python train.py --n_kv_head=1 --head_dim=32 --norm_eps=1e-06 --init_std_qkv=0.0503 --init_std_up=0.0719 --weight_decay=0.0 --warmup_steps=215
Each number is 500 + 40 x the weight over its row's rms, rounded and kept within 0 to 999. Layers, rows and columns count from 0. Numbers have three digits each. The size before them is the row's rms in percent of the matrix's.

# up: layer 16 MLP up, 384x128, rms 0.0722, rows 247-299, columns 0-127
# down: layer 16 MLP down (transposed), 384x128, rms 0.072, rows 247-298, columns 0-127
up247 096:516496526490483486524444483498515419498516472451487439481463486487434551491526488499482564510546510433500535524434545510542508595495484523509531410516508522468526471485468464461460563464530536472473480519537494440432620494505555463522465578503548536488507493469486496462520508536446494495492509407585492536490554379516483411498512535531548514529504453579505527525534453504464546488554
down247 086:503500531541552427393562510528497575512470555444491557482524478490470461544483496478531501550461579498512574451521451471482456476461485559511521559527496475484538489472530511507490508435522612500507527448479500506504598500413498495538395477489515448501493482457453520431555512419499573483505445497537536464504447478486489509525493446482496504578537561547546507524516520508505508497438
up248 089:464464465479514530440520514480517486576466533532522469509495421489487541563511436391434429513559449465417494534532535544481508475526515505487511420517521475496531526458489447564485539496520491544475510522458441507463510540423412552474553556458507451528441511525551488497556476468579491530513533451548476496556445483486480454546489470495530505502525491455483537431489483548536543597525
down248 089:531478543535508459466598506610476598507584504540442530523549516464513456431485555522516565538472531427472520452511495518543524448456484519502499558539492567560470524452486511454502436522504521512537520515552499473474466472436533477483449532449502466426483455516442473549473569541503471525534490480524456499440559504525487595440494506481488481528461503511519515460527560495429436489500
up249 093:464415520573509531525498481467521477511493467523434464510525526430431509388554501534484486429490484526545572576479481482467471549458406499505484453485550493484485534615514566485398489463449512542540449527492443501553509527514526535455488470499498516525513500490472541472493457495479489493516462524570500417508539473492525530438509559443507481480518594518533541519450444471507503454507
down249 067:477529553588524496506442500464548503470513482461496530525567508517593457528482515483552444409539506481460472540435518433456477536549492490562516548468477500496545487450530537532524516533493633464529510518479452524530495497447490499417512529554474496528526420559454524525491512438416460494473502482527500509558478522513463450499436425463547498513497570518488447483518536466576526457527
up250 091:539507507519546436468520524518429547514490469509511543464521445543449437518559488561564463479481424491520552459494488554522540497430414412527504507553559562540434529540506530459552540473465421518488404516457483464493503509524437457505495503490499499498480474529444476510543502522540476474519507423465553513511503464572460502452405428464506539506547543540508539529484543541557520507462
down250 094:543497531536522469562503476420542536506521453448493468565524478542535482477395481521499553526566493486414512581527515532509568587498485497535505469437505493509454546539433496500543505481488477574556464473481568458432422447484585541474455526495585524519481496495507475542442498513440492497485465479481498486500469529501533509415516507443432457512511543493467481524410560498532503512522
up251 094:522534493415503494521504468514396551467442457464542453522500464525439537407474534492553538506485497482532479492606504461522534489486441502476504455551475470526580503489478490466541485584469468548452553440541502484513568447570498471465518587421485494534511512519477504521484488535533517506485549482473485484484596539474463468414480499425498428503524463495544544509505459477440474507556
down251 109:526479483568475416507486505525484518494514531437507449478504403489550474536484431488488553500497496391458469558511533518569567529454461416520439512502534507462473479506478509461427524517504414561491502470440540469536456500449499529473500496490565454462441531531525538514527510496558564516547569438459483486531449489469527544568500472468467537460531493520533544510529562517558556433539
up252 087:472579577543578458529495530447514511490524476472520491424416426463465515496548517525521539556474539487583534541525524456517552507488493471511482460496515563456567572464514474553522501498532472497511553494525493603537556516445475473488594567454459561475518476574443523481456442519485478438471545501497515495485515554503456496492457490470541444496462551471473448449476456538495442476508
down252 089:451502524533537556470503525507536504528493429466522517512693516534524561525472481489501488493520546462453544543467512527515455515486495523564529503535524517510484446493445467506495521503494523473535519509511583504525491450426451477506574465550557445470432494470482471437461438525498538481518477545546493485462541550493411459524507584469497548496556450517493459458518459487479435473427
up253 103:543477443550457515555535482516503580490525476580507490553537481503480524545551467523440515503478435487490521468529500562510438536525416483514509375484444488499480467501565528505472477556488463487547539470558470466519498493561522437475477528381527479490488452513508545494450549556576485535440513561458509578502532519528533519454481499484467474470465473482521499443499455504516523618477
down253 104:451477540568454436494549492527507442509473450479509478518500487558556543434419424464507516561543468484504557503543509459536477465416525431519528485503514485481447510539521560446442558495542413461485503498466510515458486507485526540511556503465509543591532509426450487603514534488503511530507522531464485518503538486480524574511469399534555571531449480496545556489451492526465493485539
up254 099:511481494495530421546464512488471495578559457504562504486484531482522488572515466505458509531513506508565499482472550481451524563512459494461472508472511508501517511451477427578477495444490484431441456448479533493467435608465505553484549417454448498525501529467584490501494544488496493521456447502552508530520490516498546561420548502573482554466504413553561568482541461463446549503536
down254 097:622489454453574394491489481498421497517509492471474487515475451569563514551456534493491433550557538516464468451588530475464543530452515503504471437565446488531539511489443500507454502499484548575528510513533551494540460498450494498507463525449475495465515473534451470510532498471479544493564527518526439450520488543561479488588481473504470503530516491479522478532465385533561510452479
up255 100:485564529504496490429517517424489540526546544522483442521492582514514439584490505571474426470483466505573511581427531472457478492524576476556490503546483476458569511484544483473449467401489485510528502464493527573562489420509495492448501522543521552478475551491521513531472509544453469510496508500498498543454466525515486534470579409564582460511438488500514524525494443535466507475465
down255 091:556532513478474515492499500576519467450587538481493463495468482472490560511493472487441484521529524546496537527511512508502561565489478554442492489540451515418491490450476503484486541518472433565499492533522525451465549453514443573519425519486490510493515528519495509468450576527483483573556499390440485501515584591456437500518521464525506508507503557454444518473639517532547477506518
up256 091:508510485515473543507541517499420485499450461494530432446452477495511480517523554475514484431569508536445486526565576523488467489452580483458518563429538499485417534523577539518478573438453531456544510511463449525514447556530544502528564525484439440496521574526542498494460592466521481497497466516477447513430513461498468507439438527484570537506514571510466519507489443501477556531535
down256 098:455484492498501525518519561507458514560478532486465519515512534520502499472515434520497507447514537475676499487439471470513528464473484581484517429473526496525534474431532478505418513503466391553448517469528571541546481479486486504476487473522451425479425522522468466449522543568439471477510485519439550530532527581497489536599485482455485510465514480492509532456488549503472497542453
up257 103:460462473503547484461524496476497473467531500488572457557572420513528503591506490513542483518505531466549553461599554473541525476536469457464491513530480475552446456559456482504528487439502469487432496418506458484462562512514547474455556482537503617510605494495502498475482478479489446479456422449462530463511569548438477510516520421503536490464512500568443489500532529499530491499466
down257 101:511494514465478468488504532484454553487517495474418496519537530486549458495519575506483520511451556498528483470495532478466526559513525502521496442504529629508446445515467617421498504440562421473505466525460510528525584545569557469470498528482524523502532472535488460560525496448505434549499513513496536555506480450509525518552486520406490429516487428538513389520526482504501457458486
up258 094:585439498478498497393529491474544473517545480515509553453490504564478515427508496531464543556531445527482550561493555438462476518487476423488504447513503531479450535513505506443509558484483433490482465522477556499576486603472500519513529505426548454525517440413472517516480559498513533472492476507542476515440541464542581537474518439566574496482553510471438535536481460479480523520447
down258 095:529475507544509477481462556476550446522481429582442546490531531448444509503499519480511578512427531482546502438428492468503444468476526519509476540490555459522523421441469479548537489476536560531564520518534623464489510483558536432511479403532521514524549504430494434546549489486472526508515545541484453517484494510494553530471505548507517460531586473494524456480434445483528447503528
up259 094:562422513501539486473467521529466500518510492460480566496475548521580515486452440488507501528487480503489556486569499565458584537572533454541445503545602533471449421532447484464561492511480557552406484507454475546480489480491477429494497490482455416475502414476572514511475461456563564493494514479480490473487473481463460520511516552570503529461477503448468478471571503534521554492540
down259 086:480552466508405520582494556515431570385503537497509506509510476528492475507546585545442406452432572543595468481486495533502479421481496477549515517491475495543513451502536493496497511498459428526504513492433427508474544532499497468489513518514532509517540450474507503447473461530473403485532546570502482434428547529442489486499456517484531499509501539531464558510516502482533552489545
up260 083:476555500420488469519506548487451540500505535401531451529539524583495527451485528471503452518485470529571472542539558520429491511498528498493456491542519524487531502481500536480486547541460451427431459515502446558557565402486585439426495577467525492532461484503474584458520515524506503521520477560458415521560524481529526535436486463449540489532452461471492480511438485474507451501489
down260 110:500481525551472510442558533431512610518522440517446491489546478469458419568479492439518563464544495468551541546454565518523465464511470513494571533484484452539466499535513448492464506488525532504532452442469514476509476496458512513465466498514516481537490510539548549481470457502523494510468536491500439440598509504512540558526439503448511458386475479482496596470436485563437472454552
up261 108:492534514543441447461468475464543501457451437512513453477516602482518486514518490529501610537502522486446518486515547579440483564459543549477453525461526462475535484435522496528414536497508476486476546491520529534536495490462542415509481477495562525555482488523561483537470563483539458411403462527506483566452515492449497525543516498529583518478495547513483501575462442525521432517517
down261 091:427525556439488491586479472505525437456420441535442467579506503500496490519502424536441477479522540461482483421524483477495469429493473525528460458517549513517485533552498432479528604493522495491511528484464476577518523436545510479465499522542512518527500489513456456499473537468487545542526466560515546560518567442424497507495529471478486479582539496502429530509577544435443433511497
up262 108:549496526474475478439451545521533457484507510453507493453539549522560479469543444523438469470557498537557505509521549558522503549492498381574524546486437573488536485456528517517473546438513487465491404519517480520452534520473454468568554534442489539477556495432531455611430508515485480506478522567538459485520480459523526443477486495521520463504539466535482486491518412478522540548557
down262 105:512461469551423529452535541456577499438532456542466508541593453481505468532452499426522479532522501545543537481436472518579448552424516435544501483458538486481514435500480526494456521517514494504469462519490508510545519528515577594481441477559397507473512526511502562494486457439521470499556460453539563487534545462473558564531493535521574520470511517508452534530500501526460489468548
up263 100:521581530612446512530530509516524480458430552524488531492450508482480409550497457462458493500454489540454440471464496510546489487471506492594437562511517556544482491463513482456461469428592464520455484538482497507497508444502551513552483510517506480479500451480466560501434467536550528515537475511433514472554420522511456507523509516522469535551505543514583427484502459556565488577523
down263 086:531533513501448564540507555544520476442513504533492500557547513543437484489514587532487484504425503504478487492501483435518483516514467503463517589481470501475468546577493540526619503479569488454514501518509554500499506497534516405497512425453527541530522386572500481538446441488526577519541480491556535514511520450489514508509420506491560511525524540489583471496446480504534421541453
up264 104:533486534456483498473448527520457456496588498457504478503490512560566548452491482577564510481516532504450465506557511500521470529525588450413476468411419488492572454506593504542488538483525490525542469535523506550448542482489484442450511564465459488397476516540498475462506466487512476538474501533512587479522536537453459555475557541476472523461535470496500461437509493570507513422494
down264 096:535495476531461437550487546503460486546492532465478400499445452489525493531515498438451484434489548479472501497451515486476540440417473579543508540448473560535506486507482510508527481549523504502516523564465396492517497453527432496513570452458555521565574461467493529534588525556434501551492538565479460486565488463464477514512465575510480424491509486553477554500531513467544487527553
up265 110:461526499453491499486467560522391491472533452517465563500459478574510505519430528525460562504527534472497552445521497496448443514519498465456537445557443487490526509474486548449478444545524546489479503526551536443499455442523473508467563531463510564465398445531482452488505442504527540482554556506497549541583533463518536561557481512539485546556516412468483533511472484541483454572469
down265 094:565476450545511436467411499434504499574485460498506459504524496485517513495491542503534480560503469536413525498551496524509503472554534400474563479441482493522413526568510471547574493540513538523481535448504442423490556483478482546526540535522466499550584451540513576497485534456474510474450552434496480558440485518442469560476479462488516526522454441497436487490498474545502538562508
up266 092:477471527485527419508439531519460519567475511444530429500461548538455499555498413577588491533463574552533468478487488497517475512523510484462550484491463533459563452562498480460515577433489507434471469445614426503433548498429494517478473474555543558463498488523476475481507458484523573562467477540487544509533498487480494433515450484531479526540520468516546487520547492544471503522456
down266 102:500494448477515444469520508517506550455451498520507545453499512508485497444433484574497578521524483470504502466554471438457503478524504445424455503502518526554500550502499540579474429522438465527563523589444551520496435518436557496478500608539582512479454489491553421529493574498538495478446495539527450539550457480465475510447473488473468520529568526476488500547479458562441460506486
up267 102:484490508500484511458444461519487520474509448447500586468507535475471538424523516453532529450490486464553510435496478611478608522478457441528430503496539454525531609455509522473464555545518496525551489470488535537501470541584416500580488485476531557554482575456550580469530558507495458498513496553426502481482475490494496521462472482454557467526480486502492534492500514546448448490481
down267 107:506458520468520467501440551524575493418522539469496497474475490394453512428517461465487511460491512489505490412503520466491552497496496503533529496490409526514587473569475487514518503527535619453519474576473469483532432471474520444599564441534512513501440524480522512507511500519435467544466487484488538500449489517386562517561448473524528456449539466494536521496508488468449509519500
up268 097:497513540575492488483535569500518488502449510507511547458541481531587480508470500525466571504567534572485470437480574483440494584494459428437541480579414511581523483511494479486583431513520509536485500510503480552472516465492512546472538488450576480500525527419576572439509529487428487514549477457478518494486506482473456477450477444526535479526492483482535487423452507425516514480493
down268 110:466629497491488561442438543510535461497478480511481494495537577512515489519507514485560514431558562573503534501525449507470478468545457560509500512503508457504506508499482470492467538516455469472535453488473564522492613526452431446469569421503503505467470493533446412485460453487522454514520463540535454460477549483481529470527450545447554486540510493484446555540534464589501499428511
up269 112:544510526509557502497417492503497506549518465448514480476505482534498461530501498454474531490413508444518518527466536501492515477595534483515556489509428507436531471405496483503531526537509477512565443480555483532520481540529554426581501553508537511412467417523499476495601483575565528419502535515461544517477525446458497535497557558522445505463476545553460527536460474503551474430489
down269 110:477559528478528500520493519515495536472516436443530519432452488458472439502450461555455570561478419491455455456548558449552566510543462501430431546489550523512560512471540557513593510524512489593511417563444488485450506415504539505521458546477483544515518465425507480535521480474534464499460487527481489504463427524523491473442462551525477512502481539499515494460528534502455417508488
up270 089:537444533497531484482470519465435532528490487523534502480575522545464571535552524516484475515433468459501534414517528459474593572560456565504434512482456522534512525424555524483515565494512534483509485481475519502430610504507509553561615500494456550494485512451482463489516531494503502472423471493458463559493515471417496503433482516448471565481453481476542482498449515535511492484430
down270 111:549546464491543389496563488459527488427576482507501500465581509512499466524488525475510519495528474532528515539506575523489541511465537501576444555466496510475417503503440474526485427490513484467488577541444579495441457498428465552570458519517553538548511520474560486436509536497469463519551502554446534492452461543511508471504520500389457484479480442474440493543468494520532559492499
up271 111:525496459533548504430564527540480513456508540458473514493480524529475537537468532463534543486561455600470507557450572426572490496474528489561477481481499485498426503497549490500410533567484449483460556485446473420550528470513481529474467502484458587527570462483428479561517501524533525515562430476503492493508514480513492540562465478466517603525476553560434519479513501460482444485509
down271 100:507541463455530498502446504549506460547498510510549525493489484518512461514557478499474536473471481503475561521554434536528490526591463475495481474455485474479539516494524520544513494550565464476541501493528438538474518528540526430457452442474534493532468533485484542500540621439470543540437500514528542455507483477474535399401592500537454422503538494548473584467528448438561454537511
up272 109:530499486575507467531452470492492476531512530438547500496535445510473463505480450499502474547437482462522494518544618525529525545426513487512532534549523504473500472513474532518429500475476536499460549476490444489548456559533432522535504520527546443429411496524520476571557529510464484416541491536384534446516515541491524486489522435556562582459587492525472516498464485488546563497484
down272 096:493519523511497595578487485433563547511490498454449555526501420516486486430529504515502504508557459443577547486495500470525471490469506447558442545484475537512479545497484527502446462487469495495484451502446528515530483448509550471501489458551547514538496513582437491494549513426441497526457437518442498387562411452535520462532502487489483483453528580487478500483508535518616518526504
up273 108:485459512470482464448503575512493520482477490434477557507496466517454421530517505510514579464496476517535485508554506503469416471497544488506472454445402544531513532504495606460462504562508521460539470549453511504452534522501586428491509482513542515370450510495466467486598574551542464475538502516538476547512539504484535504485496425480532513560491568495595517535506525501493508484465
down273 111:486538509413462475515511525458560460495533604476513489506553551519552513468499514532558491513456495488483503484547469557503549583545420530490488564551497451479475452523437431443469485521498510445521575460560533515481446500475537488525514461450510490524439511524462478498476514476514471457526567492430533507485544513486498516445418502512519419561591528472483468516395481438531544532534
up274 096:474510502544486490476483522530435563528465474499537438488573502514499472438490563491502473516447511565459478417460471545439545567442469548528497449455513476529545456516485486468502532473493539583524546450501539578496512534498457522545494457495552592532586546466447476480461554506519505444456424516531456516449499558454498503524544415508500516528494560480453469528429467541534510564464
down274 131:500567432529427494475539510553509443424479497490506479516527570477465462537563565485453522448494448461560480499493486533492502474571526537501523520461469459558522496465576512524508500528488538491501509441471513579464456478524446476457513524525464426484524463459510443410451486492565533550585505532544453512480505506438436568529523468465550445434545536458500575576480471476469485498488
up275 103:485484603469462488494532485488448510494443519473456464566553557545609454421525500488479515510543488497522514548466468465513495525492429504429470457535551545472490539539490492508452517553518502522495473498540472446487540486506437473469503480453502515518404526465497503444547553511495494529486531509503545538467469356522492479447424482534536512410472505546536520514527437501570506583497
down275 100:483513492550449497413523543454583390584476543458549537471536555455502547472476514472550462535548473538479397481533489494524492515517544590514492509520400503491537493507561528483513506494525536535496475491511482507428466484457522558429484503527524544502554574449418548557489550469488518475517528460465470519548469525576513560467530520509492484536527445496535487470568505518526532507459
up276 104:541459467543459533544427486536493533500519449524553477576510519522431487511512576465451560493423487505537502472486536516376486581469435442558476525501562508512561470486443477487479459518476451512501523498528525549506487489538470497533451506513474472464525477517448434560482521558516496543497584612472502519481581466535453460513512420455438497534509557507483540506448532479526495476496
down276 104:454499534574467470513507458517458453514462509411510467457550533496536533490539560515437555472548529491534552450508430521491526528546515459447585474464392550519521512557570492558470542502463495506460501556547496510528537521515531514470546493489501473458566525512535466547470517525554441461454441461523479454444477439457403531508517461450579561485542459516541541520527514511453529494511
up277 097:541483481550485459515465498564441492511503540551503453514489527530526488529390477507511559516498545553464519507565555508419510547552536515422528426490429580526477464490498506512479551572501538487440516435498507513505431477508424441517464472477521511516470488357513550459484521486487507465456516470403540510486495542509459488526504500533441508539499516475546433481495478580547537523474
down277 115:530469538480469424489551500509476481476515506544514544426414467585491482514479491516521521584506564492418456480425505472438486522527499516443478425465459536511478544498506441551512507509564557483532550489519521522470496482490509505465510453487472543514476519580492504516440549548481515507497473482543464602469450508537583410523456511471501503566463411535589429534495475489479545493485
up278 094:518562484505541475511426515485439471499513493518481518519504497520478470493461536468543550401465463518460538561555459505454552418562492498468556538510503470506536544494570538544516461473439533443559445504521563435557552463501482447449548470472563513527579496473463447499410554492479465520447517504530561492512570485542541461535427536496479484509523515465486490445477545573535441537500
down278 094:487503476579431493442495436524458522533513439632549514513492517510495495554475522408515526515542466402472414487455603489467449478463515534523539502512447445525495528519485442513468538468453545522470575471529510498511488554564519523496562491451519534526471577493511498527482520520447543465568490526509450493475489482474548483473500457516491467459514482500443463520461572456428462503446
up279 088:533464508501467413502555558582455512514497548541526476488443508511502460478547453508483542526520576510455554466497540462498489463514525467418509478470523575473505425567491450488454496496508494474500530419572561477430422482505495516539482608447478479510521478466522529519464558484515527502482515452433483472512497572550528507443471534561515475535518503496457453440534553571528502567432
down279 091:535533480536506515478507476540456508535536557561460507502582471540520510486532469510538524443553495423584550519538533472459518511554477529512492482467504536440471496464479405469462535562428535526528448496579497475510482489478436562423576477576545506452546496556498538436501511525479505465465466504513485480498534410462515496444488484550458425483499497545500506498586486458497608476503
up280 087:505575454501498490533512473511508448450530482478474564513533447541474457422475525493457437451564515549480497513490523477598550478517467551455496552498515479546490512481563535570447487528553453472532498501540494483517496482432474452510503445447433484546472411489646497506500497496559459471506477492487480493438485453446514529431496473510528451505520497582468417470543494482513498414480
down280 095:412435583610389447462572563470485497412487498527534499503517454509516578502528494542427477470467507512525524482476553545538539519540501477468529522450516511484477576505496537460493551517520487498497470500477491384519528502550481505538530534475423494463572516521452501453534527560506563496539516530494394492470495531463552475518508461519487527514445534489527505472497534472556496480463
up281 112:490428489515484502428517520505442537516556456530499550482475490472488450538442519489488509554524536505579502402474512462522518566476470477513529461508411567515529568485532445472503479506457463556429477469462458527481470592526509477501589487446543543472465538575446468496483507445553519452509483485518510546544539548475566519545559472528538485469494446484569448503434512574496444535507
down281 101:521522463419513465498455508518550600474502470519495511522560489490474500553536505522483449489491490536462390472475537492486430488460501511477511560548433470505526544467488480509535549515437573403481507526469550504456454570497495455422467468525544533524501491508503497548461448509513504415519412484560508473469507533479533481439405493473567450453545537551513540510490537511426513516437
up282 101:485475439521451531486463502504481518523488491526528498505609503521509567477405536463480456490470524471527509492491451478473504553485573464493458505493509523461462479550463455412560499469475563481530520484561466434508514567452464531484562493528558497474519548403454454489507474481481561515473567457489535401513509541537515497512510500536479462595576541572512584549485517474488507473573
down282 090:481544516538483471478505537560504463465534460490505524450479466519485432477425482472546490453476491607462519464565504537541486547515504451581457466588535480514492510495484556449499486504545576482464507551474554408515538491516487492592501505538465493455471512526527519492559553491476520489457500485510500518534498486599478498469514443463585464548483536532618452534500481511479450472405
up283 107:446491532512481475464484479528484479544504481509458510463568474549481434427546496488457436485579476511461529476526527483461520512496488469517482439515487479582456503543541514538424501543493487499510422503488519501477590529508508547532575609489533567490504557472548441505577492539481528440577539558470519439550464464457620532473495456454528460559475487505499446514452516550497497507510
down283 109:576610419503533454487548481480503515459489502457549459481520506530517510489505504483521554479467529518484487548455492482549460486539474437418465452439491480527510521551482459509525457567453503487479531546405547510547525553427563432519512533499522549537533549557524515538403499534524544538549496441474502470477547519462543493544472438566485434570510525498489481415488472552527517518482
up284 100:500514520561480440466466583580471491469548460537398539565504454488451544514476531466532524487503493493531535503447509434512463470480479498591550422456570463476549544421467483515459514539528500479455470509517469510461559499564561515453549490502509456470505471471458522468519572505523502528565466473553479533536551496493520547520433474503532460481468485489513593467477602449521446490498
down284 112:509477493485568480489468493530546552566411447495475540497515459435478467477424448453450508490450508504536483484528545526494454565480542465562570461508467482437572457474432444508604508515550512494528418426533555522452498507556491485572446495461578513478549580508532490532542517490474532493443518454489485507438524501573484538440447509512500518536465509501462478542521528461531523502471
up285 093:420500490560433516420482499496495553510489523544571503568559477518480512506565467524516445418502495429532446465485424455495487464457486535553431493534545503460504503514500457511488447550472483510476468490516483487558455480498496461459520500550561508485542507541474533459534485523552527468510542579560494570488441479483469520501404475530530447495597527574466470534531565519518512421438
down285 086:478464510499516490421489490460572548506475611501505499539585500528500477475486526475529494463498556465499599473448408568524467517500497467493474516492488500459474440556537530459477456431440487517477435484456455525486465506538535493463481565538439540489501488541555511469488517557470512481435475479571514532505508437526524485527457459571445547551519474584466555460527536460582498551459
up286 097:590540550512487465498548555442483469531552524537505477453556504506530481498487492450514482553547459470543567467511535526523518481450449520570555515536554552473431486517433475483481537534513429538456535506564562530518478434518441497427509452514442563533507446444505499454530548490539460496486514521387459488471476486556523538529443430435543507472448465522450531467485432487520488529512
down286 095:534448516487477511469506500437486486541452453492474474552528535517489535568495560534517495470495415459563544479522548504433505538531555487521581474448538488583576468472499530485468525466512482449483543456475540533517527515469542512545495570505514489497486571442411501531484495471483435451489486437493468522516529491472497544429575517582461423457474460497586418477500534472505422544492
up287 105:480543526543512517540457505526527504446477439459562474480484593492495501494555450517455513499545473514519450489479510524465544597589540435464422561507462513492452526501571503521487463495566452486513490442469551571513445486503477503447582580439550510489437504529415492453483510434493502522573526529567523557481462508523455509529528504447535522516512507551464531436464477526561528484476
down287 101:509496546539505492476493561463495449497446516511477479486559454538573434482478525474517437494460498517448466500434540544534566427469515589544567469527486473473518530513521477504494603511498516500482510490455549561458473480562399528496543436534563460526510456486561488484461552504458538479487501562530487425547470450457496476507507512394506483435462543508528483517488487561556531476579
up288 096:431499436523529477519456514528491493458407502489511463514483509508505511522457492512533509522577521539493470522598539473474462525506474531474415470531525601499509531474471443513500471396590522454440498410469478472496534495432546539464481520547536521480478582523484526472485557516518534539511431460473502431495472592488486472499510500562540497591495445465497447464535519511447457540530
down288 093:458553480431521489462424539518449467526488502527459472554513531539476580508481511510504562554470430444502497489475468508490547445511527565564547544521463484541480530470457469475510552518505512458521552530385565549536512521503475494457456506490503530515507518522539488504498498501545480487544505540585463546447493548589500467429385473502567571523542516500546498485443531454422476502545
up289 102:525486481576603456495441516438505517524569449487502475522554457452544439475407497491514495496470501527509529497599504449540524522432528529510494567415428528523527482587512462451578504446521568530500510456524507497497533476557512474503477502521513538461484505439563492545542543454475489491471527449426442530498491529489473410473493477467507542530433447536494434487475500544501467506466
down289 096:467553490522488483510447506535494595482488549536476553530456537445472513487560468426552511439560512559511469475458485503455528516495515411510559487530464541544509503486543424519511513478550578476507530495527454499513572471537497522437523501476475554595496477555449507477570548508500495436507441472464504491415537415463525585472535481482472433473521455457544509454493463454548537483469
up290 113:429471527531514468452503558485477497512519496466497539490559471561441515500594512442529467476482548558503511462404481461446524492538483539465451512518575459506544414508502442445505551549524481509508504532536515482456433539461513505511467537517475491481518451398497491563489536543488514540515468532568460501463534463572483564535435500543486470515474466469483480569580425464436480558543
down290 095:488535515519517528502491504417471571467508516509477517540587500514455475495558510475482457421486487504506554506408546506493519564538495513520492524534500531526522461480524493394467481525464453509492491479524560491536461442420530537501500515523538527536522476531524439556506555591447521519549530520550472483488418529472565520485434429493413430424542506528411498429477431477510514501520
up291 102:513491596482512512485562485474571526489473451413445481518565583516532501451476551516546485439574505426549542481478555505489586533522541510523506478486439496481491521474476457506522467506529444453494501453534519519495485487451471495519510491421468450482492493486511473552564440522570526447485516511559553465434505473433537428513565482540546534507483480480502465560456582568546455458474
down291 102:471422483489476533505402537478460440537486513484501531506528525458521521503519500470495515569453457538495461519538470497553495472537425525495441531478475615549533552492530461608558526529531511478544472496439512545529429490554559474528517534460475533481468447446508512517573532409575548436493532514503455484488449560526549524528536485500517485569480553523464445452531471502513440482502
up292 099:492528513514469468502462545535527429542486539554544556507460500548530515535526496457442448544482542525473475500510420578457558591489503463549474532532535554529462451507474525559567444481566422469480538530496515502412511431486460484489539483458498485456417482415508512448542524524485564501537501541508464448476492501540426509472494498562452521541554443536498454455481524564474447518492
down292 094:522474483537551469436511452425494542477527429511547480534486487508463491526562439496519410565494462556439417467506455540531501527458473437484502537478550501539500527549524436547522553477496491586542471482476486512449459536561450518465502464458443527567506556456529482467437478579524506483521520464547525472459523496497441506432513510478543496477539457502501544539453446489375513499462
up293 102:468544454468480472489454529462455497545557527581496500459477518513563520460478509498484529456484589515469473458467516503485494507571540460397505510441552459459544504524504507521520472482531487553543511518478428594486484534444516496530580569486460509466441515435532575557466486419494497467462521522525472458473589502519507501503503486529443491477454476561534400561493537460562507547541
down293 098:502490499500502487496574566469555466441521519503559508464440427486596490549461517514502479546490476466536509429455456507444501505454380565506454536540462464479529473538364500517590414505465478584534548563490486490515526446499484496472520521554538451467424451513498560448509529500517483536455502530507488420471495503505502486518522494524504485477486533499569493490549486550491481525522
up294 096:413512486469516525442546477510503477461501511497584521411543463519471437541511566556553513470499476548511533522498476518533543491433429498527415493486551486517546508492483505525593454481516558498521460563500457495465464518408513439562494548512493555526476548449449477500516464518478489438408481507494560450527461489459557480515507469522487507527497473450432483507483589442468565493439
down294 086:519469520551533467483514525506530562500496462494403499511545487485519542497462482538452493512469517484488519507466448474459479596580492549526552488556464547545471506527544508486515466425423452456464440504475530458495541515477554457467625497550452492474560476503482491542489492484543499536529577513473559462466557511507446511405533518431469438545457544522500477407485478473572471508506
up295 101:503395496527507498520490556581502493488493505470526445539529455530463468521476505493523487495439526582546445510543472502406528495439494506464499441465523518471480483454531499527514514438462507494495566465559471488514466467521464468470551551457520536515481549475589483516453581585475522472453476418546566557450597423476466527511524520559453476516476417530514541505489496516484544442502
down295 123:487460461489471473461532536525429511593500544559501582521516470505524489552462541544547503525498485468503433534493547469456509481518512458454462529491432426501534423496521524467525511530505534520571527456522438475521479568500463509524493505498488440491535566471451436434544532426522521478461546522516520491491435493574493474442531450545455465414516507526535409547507410583500495469492
up296 097:511470501535525443583506508507467496477518438438508468487466558551426498433474470542480520499475544555566463493514493473519596559570470456498455527551510516485543481490517409421519441526536449486449446439448480510465550506418529507520492519455525525516536507503554448483484511498486525524445547476554511562425487508446492434518584486481477531571483531494524559434446545490544481500481
down296 098:539533501449521458458512463492477482508509542471466482515424501531476551504497548487534448528426519493464469436414521544540490385491564588550568475546504509497496499534518492520527583588459512525491537502489483473521504456554469552493426542498506496489484414523513570490540515513446477444600487510432505464508527459454481501484522511554542488455471562511448564520526551478445562478491
up297 100:509462565480473460466515491499525445487596512479465529584503500530470489448519499407466547513531501495456502510512488444442498476459541540550476382471567555517512411492472483523573517559566475466446484541447509450478500480527463555489501484407543558517535468455509548498540580498510589502484516521545474503574488562476504499497507494557513530467496526439460445447509514495542527526526
down297 101:511518524543459510457558545540472453465514403475514537497573555577537482443505538509523514576472493459520524482425457451480504562516512534514533525496502479494512551564513461418503548459538535574504563424493481523500508444515515504462561553432486494461481519491580500406437466535469466453509487469506438539396493475494497429497493451544536512523477496458464547562491516448491497510535
up298 099:476524522461521500518490478545472488487451512462496498537601463540441454520452503470479484426550473405448480516522512517466565518454509549505535439496476439466502554501487443458519537453539464492462564438489508430521456570512566551480541504442487529532471574451544480482570574472475480454508513480472516545493518459503561454563468463545549507476504506435591417483471484545484518533459
down298 106:468476483502467525477559450554488451535459507405488510497528450514491463545434532507485455421507532521603478448558457544471464477532565541546477451524469511511513535551515515448514497515467499501500486492535460487491517549458645492487537520442477456461498528504575476492484560522502512488452488509437501585468519499464494474559517439565546501542475453514440456583464542518513489582507
up299 092:471575483539525484483444552525520429508547525436482445427557502446542450461470493483498500520579503470495391539567499533468496505520490537486468551434497541501438499506476449553541548486506465508446512443565477572563528517491520544498474563507485524495567488529402483543494476482505472561463548466456426502503477506477453486470497509534490457547484516440475555482516576506459571471437